Part of a small language model's weights.
Size: 12 layers, width 192, 3 heads of 64, MLP 768 squared ReLU, vocabulary 2048, 8.41M parameters.
Architecture: rotary positions, exclusive self-attention, skips across layers, capped logits.
Training: a variant of Adam for these matrices, 161M tokens, 10039 steps.
Each number is 500 + 50 x the weight over its row's rms, rounded and kept within 0 to 999. Layers, rows and columns count from 0. Numbers have three digits each. The size before them is the row's rms in percent of the matrix's.

# layer 8 MLP up, 768x192, rms 0.175, rows 699-748, columns 128-191
102:479457460421493504538612473498508559443493475527477468513490476488484507496456506505464555453609513555444582524598494570474522465495475576504507495440520508404439446463572473477436524496523492
101:518471514559563523555464500544559574411411505496442548438474447477589484614413520468421563417446429567499602505497473476492526556504545529573484415435583456429509472496583414479527390536440555
102:448487611481527465470552471512594502532470463461539520384547474372544438466466516472479446451582450541442532597421562417563436545478584553587465568554556569388485469513501529510510440442455530
101:438520550485583401449527493598469510421503486525414527460505534543603495541553534554440497479483581592555541516491563515429494507434446482512434567482478509504545450487463482494529469531659630
097:504579561491498456590470441533468447513530568447536520561526493495498537409457485490444577521465531567550528470510514439552518601538560544521521466510491594396456573460486388520439473410504541
101:526475461447549477588534531534617535484412430534487539447505471503501424555482516448497476522521458532501544536593507471508641471512490493572456433474515469488530588438515496551371441549410563
107:508499472450569515573468483539500547556400527491489525514503531538491550420515485436478566406531465566496490540608478434487542382465598515547511465462614482476494542537526530557560369412535541
103:515511472448541417462516492541614548526489503472440510551442516511522515527445511449459540418576531519508501556452492467429461512425606535465609402469502496469454495548537520450498423467495537
086:501501575505568470452579478580443498465458526505533528443467507413488410507535498513434426488646486568519518562584552536479405539476489592479488399438529487555497576493552565573549499477521498
095:530472537459514462529483566603516525499546460540434474511561522468534480551477569417392444574456523481462506573515538479398520457524452544525503534511472494513596515521507482482519474447471490
093:381404576497483410519454499520562496502384462476535511428451568561416497462467458439580524544519550439567540536533499450544512586516482458472501480458445429459475556495549476429447489526444599
105:523451575436529521569489468455552415529477527562496523460487442542475412499504604532448488518554516428579545517505425534479492503507517495513458537559597530602493568455561495499426506517446480
091:480488522401479502488537390473453485475532500471523507488432451494439447528448441473517517508513622420510548567539549530454507521376487535465509470553568553474443480558578420486496514508561487
110:392464476551523445512474432483493582461490541585478564524507494533524508490476462467524541477519639464501496498565547542607525493495444558544558496538487477427403425539550457387487485532490550
108:363528518543490509598584485529466555536429432505463583465544598500510497458467536538500556467530527503553581457514536521403488507494532510459509521479526495532497548498550531565528409515492504
091:512439532445487344574501539551572505495491418503387499496528489507496475503500559541456512380443489531503512603469540522459439463434509634452486559584573492349537409558469399528482392443566499
106:352502518518517426423580488520502437481484525616580487497387549515529509463601495415480485497513523511473601515589570438387545542502604564562471479498571548547541454467513482418543503421437535
106:489347503497520506470492479441534452501439485571496475499527439512488513546490608446453583439540528464550449486580530583410532493455515494554443517511506577500542424459526494390507385508487518
098:553497578485435564556496488400560470521490470501511653495519494539556459471394553558458517443465476582482482459464443606472412460492496444585466520474519543550496504432506422511440457446667536
103:514519424566537460488549527511431491510484491552475535508449551574491514489498523464518550529482534619377555474515478502470552494484593598561555473545505558444457499484533480537480431436496463
108:469543499473526528518497516543549513466464465484523439366469618533497498519443579449500557528486534515493497455530556544485520478458534441603495545496533532431385423453556370464520491529475566
100:486427617510540474611458521514514598497520551429503506591554470534442472562462599486477543364527590483451525574418474472569502510509498422461443503505522489459468517435465477551454488431556486
096:384485580507463478538519510470476490507454511522374468552429500497536471424488531553523514475493539535529488533505582493522528476504522672556408488490556613475566515470441525546542479504440469
096:481471537481492481455519514464452472427588463547507515501470492535492485540510468584408513488520508449476437583518523526498469599507534597619462555540536460403583545517515570424554526570549529
099:500496439435465474440479444476568535460485444632439501518552456487488470518412553495453417473480517462568435571494507578493499509445449454630502475554566546499506519499525457562486483486550511
083:425505544508509405531589441533533509472533504538524562434486395489527540489484558500550496500495412506584489632472587510518460526461515487514516480450526464520488472516587467489375505474514523
111:468422449537445408460461560565372535452434514613456513433534487448485460465546476533427649449502427528579502529552520493450505533569529486482471448505501504512545549500475455431347488483425565
102:578399420476530445553504468496546520488489463455520548493458367481443499455593521536469528487634510459591477523531501564541562497405518441476486451531541541572526519496491429477517497439510594
107:474486535569504397479506479474487556467510489407510440489517592433614460498445485426538534474482449540468517530578539533522526508451556539488487395488495431517491501485521509529465440545556525
087:397463420570543428490463491467461510441438526594574494447511498423569523512487485490494441498535539514537523525543543552490513518543559486498415536454478467490543494544479467454473427517558530
113:442380544479482498602487582518499556523513506480518607438501458541528493594481496549556535432510543560475472485524513547502558486528465460541502552466493488410451445545580458511392462503618489
107:533510454460477452542567473574495479485502342553558462381493487481505509456463521458465554570501446591412497588527499520473525498476512519416516465494481510451518537482564585532481489577465604
107:513489474467563414519486490452466584511482486535395596380432457403504569449476548557422427491458610486479523571490540604475486442502508529430514433518453520474545457476527479577509398498450553
098:499425578466528562549594479633539583413471502519446482465537530411505536537531490501534517537510527567547540502480448494546446477456576527510498445492502534408554474513544493548520394500515490
098:466403524375441433477467521404554525491494422452532554468558496480473432582463497484441475493504587513539458481507596487458499513435536482470598527503590476401478546533540533537513500537532497
101:427470499514544498469511497523564624440512446569505520439475505542588489467535527507479488472474518442500515542509517524488507597464464442582477548565544473435601431495517485538486467473459523
088:453464560529584492566516397566455586504410441506499522476396494535493501526455539562572530554499559547508571468584407446601572535531504568493448424514480446479501533458589477459434457517542478
103:510539533486512552493508462446522566397524476465491516547499496502559515585566563442447597484465542512471546558491614583415389512502538458556564527539507559456550485539507462482472413498448512
100:521537493527579466615488488497517522432480440466548550477515524530527487480479517547477486545510601464500464504563527528425550545433568492492462486504488454498452588555489535488592492518444503
109:502500453446493477545620501470606552422545460472496509486520502494490508586527511454538597504515513584462504448491455495532560463468534469529544435517473509495455515480559489479494404472434482
115:400443593382435426466573482507415551521465437511466568475485503465551472560535589543452593505496483499527489639446478530496430448510547526563491502483574540591550476526476471419442511513474550
101:493500511459530480497532521511558534475542441481453480441504498534504457508439465469450562469547523549505527531506553498488483495449499601535569564441488574522487471553620369471364499571604507
109:389455531428518475539531534489581468491424419577510498507566528400495407514579373533415481376550462495447611560465534619492462406512473546517516511425476495555589500560537509561486537401635520
102:572545462547527454410557554348501482380580504490476559467525583548528497481543447562470561470471528536532521655503520448576533471529460554461549521566489556485529545374435433495542476405505516
084:470482454489554488530519576456431491581512391528487523390527569429476457514456470565466483444550444523547481516591451490473534490481528552437533488421466418496545516544557513537481548536470519
093:446454527386494483452526508495559597479565392511480465486408565529550538518517444388530523468523426513454443471557501484475495517556545479461520553429517521568548593486531506415476514457522458
099:560433515560586381505516566479460526506474411428528447420387545446594514555468490434470531396549519516470420494518454577469555416483581560511455435571466545503532480442521539482539367490505542
097:459506426561505433487643580536546525499557407391549488485399545508539477470460531492454522541488488515504534540482421417504521526562476497532460567512429582482520608492461412486464510531512520
097:495491462476435518482570612506612568437475471510499486534539455467540484491574472495528519478602504558495521560552517596585577436509432510540517488427534512474437557453476415505483431493558564
104:541461539434562519498558508470536530474527567489526473430518508451467360546390477437548475551571533511504543607492469542539498555496500449500435428558527522403582495470497485565553477517486623
# layer 8 MLP down (transposed), 768x192, rms 0.17, rows 699-748, columns 128-191
100:402536497462543526449582463502460538591545529491529533584458523510516530530543464539514422519450539400494538483523489528479431528545541468510513441554540526487460539534488471455452359527466493
103:488486500495460474548554463469529456439550472481459478481508542563416534472494470554520444484599541573514530525478502515514403363531484525452568442513508478500480509518495497488543599481438456
102:380483475557569405464529571532427511575483436477483467471418437588504526412440439500496534509529511486418532528504485549419442512446491460457544479406598447472467422522495533491493468489488402
098:546573556552582480524493537440479639553507477445506495520481584451429531392473475484499449600465564461448498558401442489467534449493515582451591492635503501473552546454458443513490540456540555
099:526489488510523535496503507444551474519586464557509504508600527470578591563517543506531496564427533499431521487464504503507489487492467529562513527481458514508554465451550427488510520498447476
102:541520481474493519552475491525588522496463562563551526476551563466480542363568502429574466520458485482493596377490478487507521433496542480516512422523509468534513480572555489550510433483575457
104:487421588501483542491459553526502450478466488545544484495500430377445475382517575556464496522492586514519494496549546533487486457494487472480535500440440593459510455465526523521521521520472489
101:527481447504483451594452544510463587464477505469479521546439482458495493478472456513428443482411480486471536485522501554520529480478494528503550552474442460501511526506480547570540520446495450
088:612455577527442513472413533509464512522472567567468526446541453451501518550536524447509460650527481447472510407496596548437475473491482505589526482443475491538481556670454512497493577536531458
098:580504516445491393500456498472432427536594330413493487481529560451417482451505544557439526525502561497448521447449516545497540512452553513539463494388467496469616417504524480564610517420488471
094:521422515504494458405623498488458558472424523548527593484451598527588574532479517497517571440545446462493454526453456452437517455474520507489458426472558484461507471506532562458576517415528564
106:588583502553511475379511549573517450522462464542564495568504454496514397519520462534613470433515370508428465430533499449468498565437376435482399511534476478529490538569519436600476448473465527
094:536507481462481626525514381469448539487550591504506607575548453531561534431499456523508461523532463540552566425507450499478544465384428487572412486484435533494457528472576448546550546444517491
107:588521537447504499492470514451433522435558584527522542475525419483493427475506462465476478445555562564610460535483514406438513522600470515562419523509513482551413552586500533531544479494415579
107:490499538515519481549532535545469450564456567525494526504453586514571478491402476422548552460548503509494499460414491605481472587571517473467537434472547507475458605557528483552515506476464488
098:499485561504428554463513493535586535545456481520498428522452444506487525549509526564474513522460424473395506449497527510505462517428551468487535581504453525480481515505537452483526387444514546
103:476608410463496511533558501577484478516536550519457516452509495474519501532453541398538538511495393568452496437531501567563444492488493484461497555493449359495477496497465553468500524505460506
102:507542490505484533410422474463428460442515524526527418543529469544485479485448454526487571402489485533444459532463537472484469544516411571510536445544481430535418474441528532490442545457434573
100:415535519463492577518490446525464519562464502453530513482481396517508433591476512559614440509413469634470616493437497507523474508452540450543446491472456397586493533473471468575550510532572461
100:579549490559555484524475489439496476615550442482500512575504495485555516547463450507563418506573565406494572511496452365533635479466463503504503481456479494553520338491515460583537492524574431
103:560587587479577417472504447469584500512531461527485481534477603567502623556467521563592637538485619464544454417521486528532472514438506450383508504525541492474476443540527531556438507463530428
101:527491546545498607497556511539441505567471562439507483507488326440516419499453477490442463472465524487441578545441525437520476428466513477542544599541518567540464429546539526484473460536578473
099:442495485452477546511530511436468507460426552508432497421469600457502485463543543445609539537492562494504570529386500487493416415514560531528538496533539458510499491490540586557476394517463533
099:499535492438469639513445373554410446509508445522531584508402489458467438517611511545578524434450492467462501501523556523517475564453511506496457455501514491478540496504409467414595464508529504
101:572514556441488478551442476630489499513536451517471415501478346516614495428508536599525477433652545614481585478427432505487576560453429450482546361478522544511526524481452440503445471554486469
085:522586480489456586462485549453499573472477496505445506503586515627548474504530440455471524517593495526433548511488382459535525591533520452558474532404462428467515532496488618459507518553458441
109:550533437487466521462545494492431587495478462465509528456602561543508545496463576623523462442326445448522519484408495416571490441478516525377566544494527439537499471409379505571551484526435532
103:515460484486516526482470664553440479517525454494597528502467491514485549493487465562551533487492553509418526452480602461453578505457474581520541531457528455483629546518549515464395549488483579
104:546609470523523538580510469451458452555514468566515483606487512461528430579536484421519508509491457542527477524499531465445513533546494561464427409419471496479406541531528465583461502495538570
087:546569528481444503494565525507514539506430512449515526524425565572595441429451458480559513501463470530394418529415504516501499518528453536508643451489584570472431422484437423568582527538477488
112:537440510449585600559395501561475558507485632473459492529443549505476571409513463518496473534445461558551526511570586486550521507588505456522472440453521477485484537523529466510447425459484549
106:415422480500540510461573522449516548587579555522427443503564455446580571564401512478501467538487388577442500523523612512441512485429521523367461522463516484484563544469462446450461466464451484
102:467588540515460489529554431493518532545465462487574515498512392448430507513465408505466488586497534417497521524540526500459490478399536491539432438481500509450623502503426524488496485470518453
102:437508503508434559582508597512561606489488453520516544480556446500461529536445558531481525501514461519555464571504335479467561589476507453463479477526525471500556539531544484501549383488498421
097:474586503467457493533427457461502487511460520465503447457466489477408480486436431527591465596476593499518437589543470504463423516477541515373532508537560516541383543473462399517401562556450511
101:549536433495474411464528573593510601485614438526505507481422522521457475532482567461497456454513496545531518472505435549440495485504508509389484538540559417483537570528545446459488523418459498
094:549518549511481495520413465562481473537556514437507472554507546591480411538548552553632456520374554488646516521507451448436381537620458505509463463477435490443410605500489497462432522477560515
107:547486474540553470511572486563427530474516463403542499504531444454532477429554530460447458524458478451463500476550468484529508428513533541469548476600449554484519507496527472533466466524559536
097:454567470440561535551541485534603508461481485509409497480377479577487507435549461545547479542422441538458643504499490515517458561543591542492521477458427519518392469485486515490463595552448507
104:422521464538439457506475460545467490506530578514458513556501457544494486452455537552579462495544535447433532532471527533492470553498460563549577503479421565469467542490435489468545437501450504
110:498414576512452499552467567514410457447503496519473534507487564612498503580530519466470464511469469482507424504422491585555455546491446475620505463448456536552479472566423470588518486509369525
098:551462511527441513447486517612438524523487423428496505510477510468539491466496505564502429472516571432512577529484479463515494530432446572453504534537511453505517533498499562516451660519490468
110:513591546574428467488497412463542468498469468577536447473511479552475470411597424613421463478483560493430494457495511519507507477491489513594540527439505538520627408495514563548471501539525530
102:553593520534508477539495447509527552471451568534546610471468564483531511526577428554546521507534433505470517515318517451581481414553514424549565527525481534486429516506423501521509420465489465
095:451481486560485477550542450560468497542534554584465479472539543428478477498480528461553560518518493530538501535501484507526508506541547578522566449516502537426510501483465472482505771515500509
093:521482444447502586507492420591438546586380447454507509562487430464514574521585539413507489479564485520506407483513576503578541528482500520356570517519527494497481531463524502468471504494432501
103:546463539529422497485454512504488461549486446474453433451504504470518524545490546541405443483520544465579507491470491524469471518489487528548492535454630634410527516527558486454447391378481386
098:519428561502537467527538504498516460544448520578479524423422487457482566479511530470512572534495537513502386567433494489556511549450471525535377452479485457495528459530493499474473520441444590
097:402466425468486448517524525533444494563541525484549523512477481582454526528428483503502471597521465493531493541477444411544477542567500478481577502438478488502463501555533529455490537509500508
102:419626439516521519473533465490421536424592559564497517407516539398515467438461431532496438597514589523334499554520500534540533504508460494410498538423475562528533547517502499462532416424364505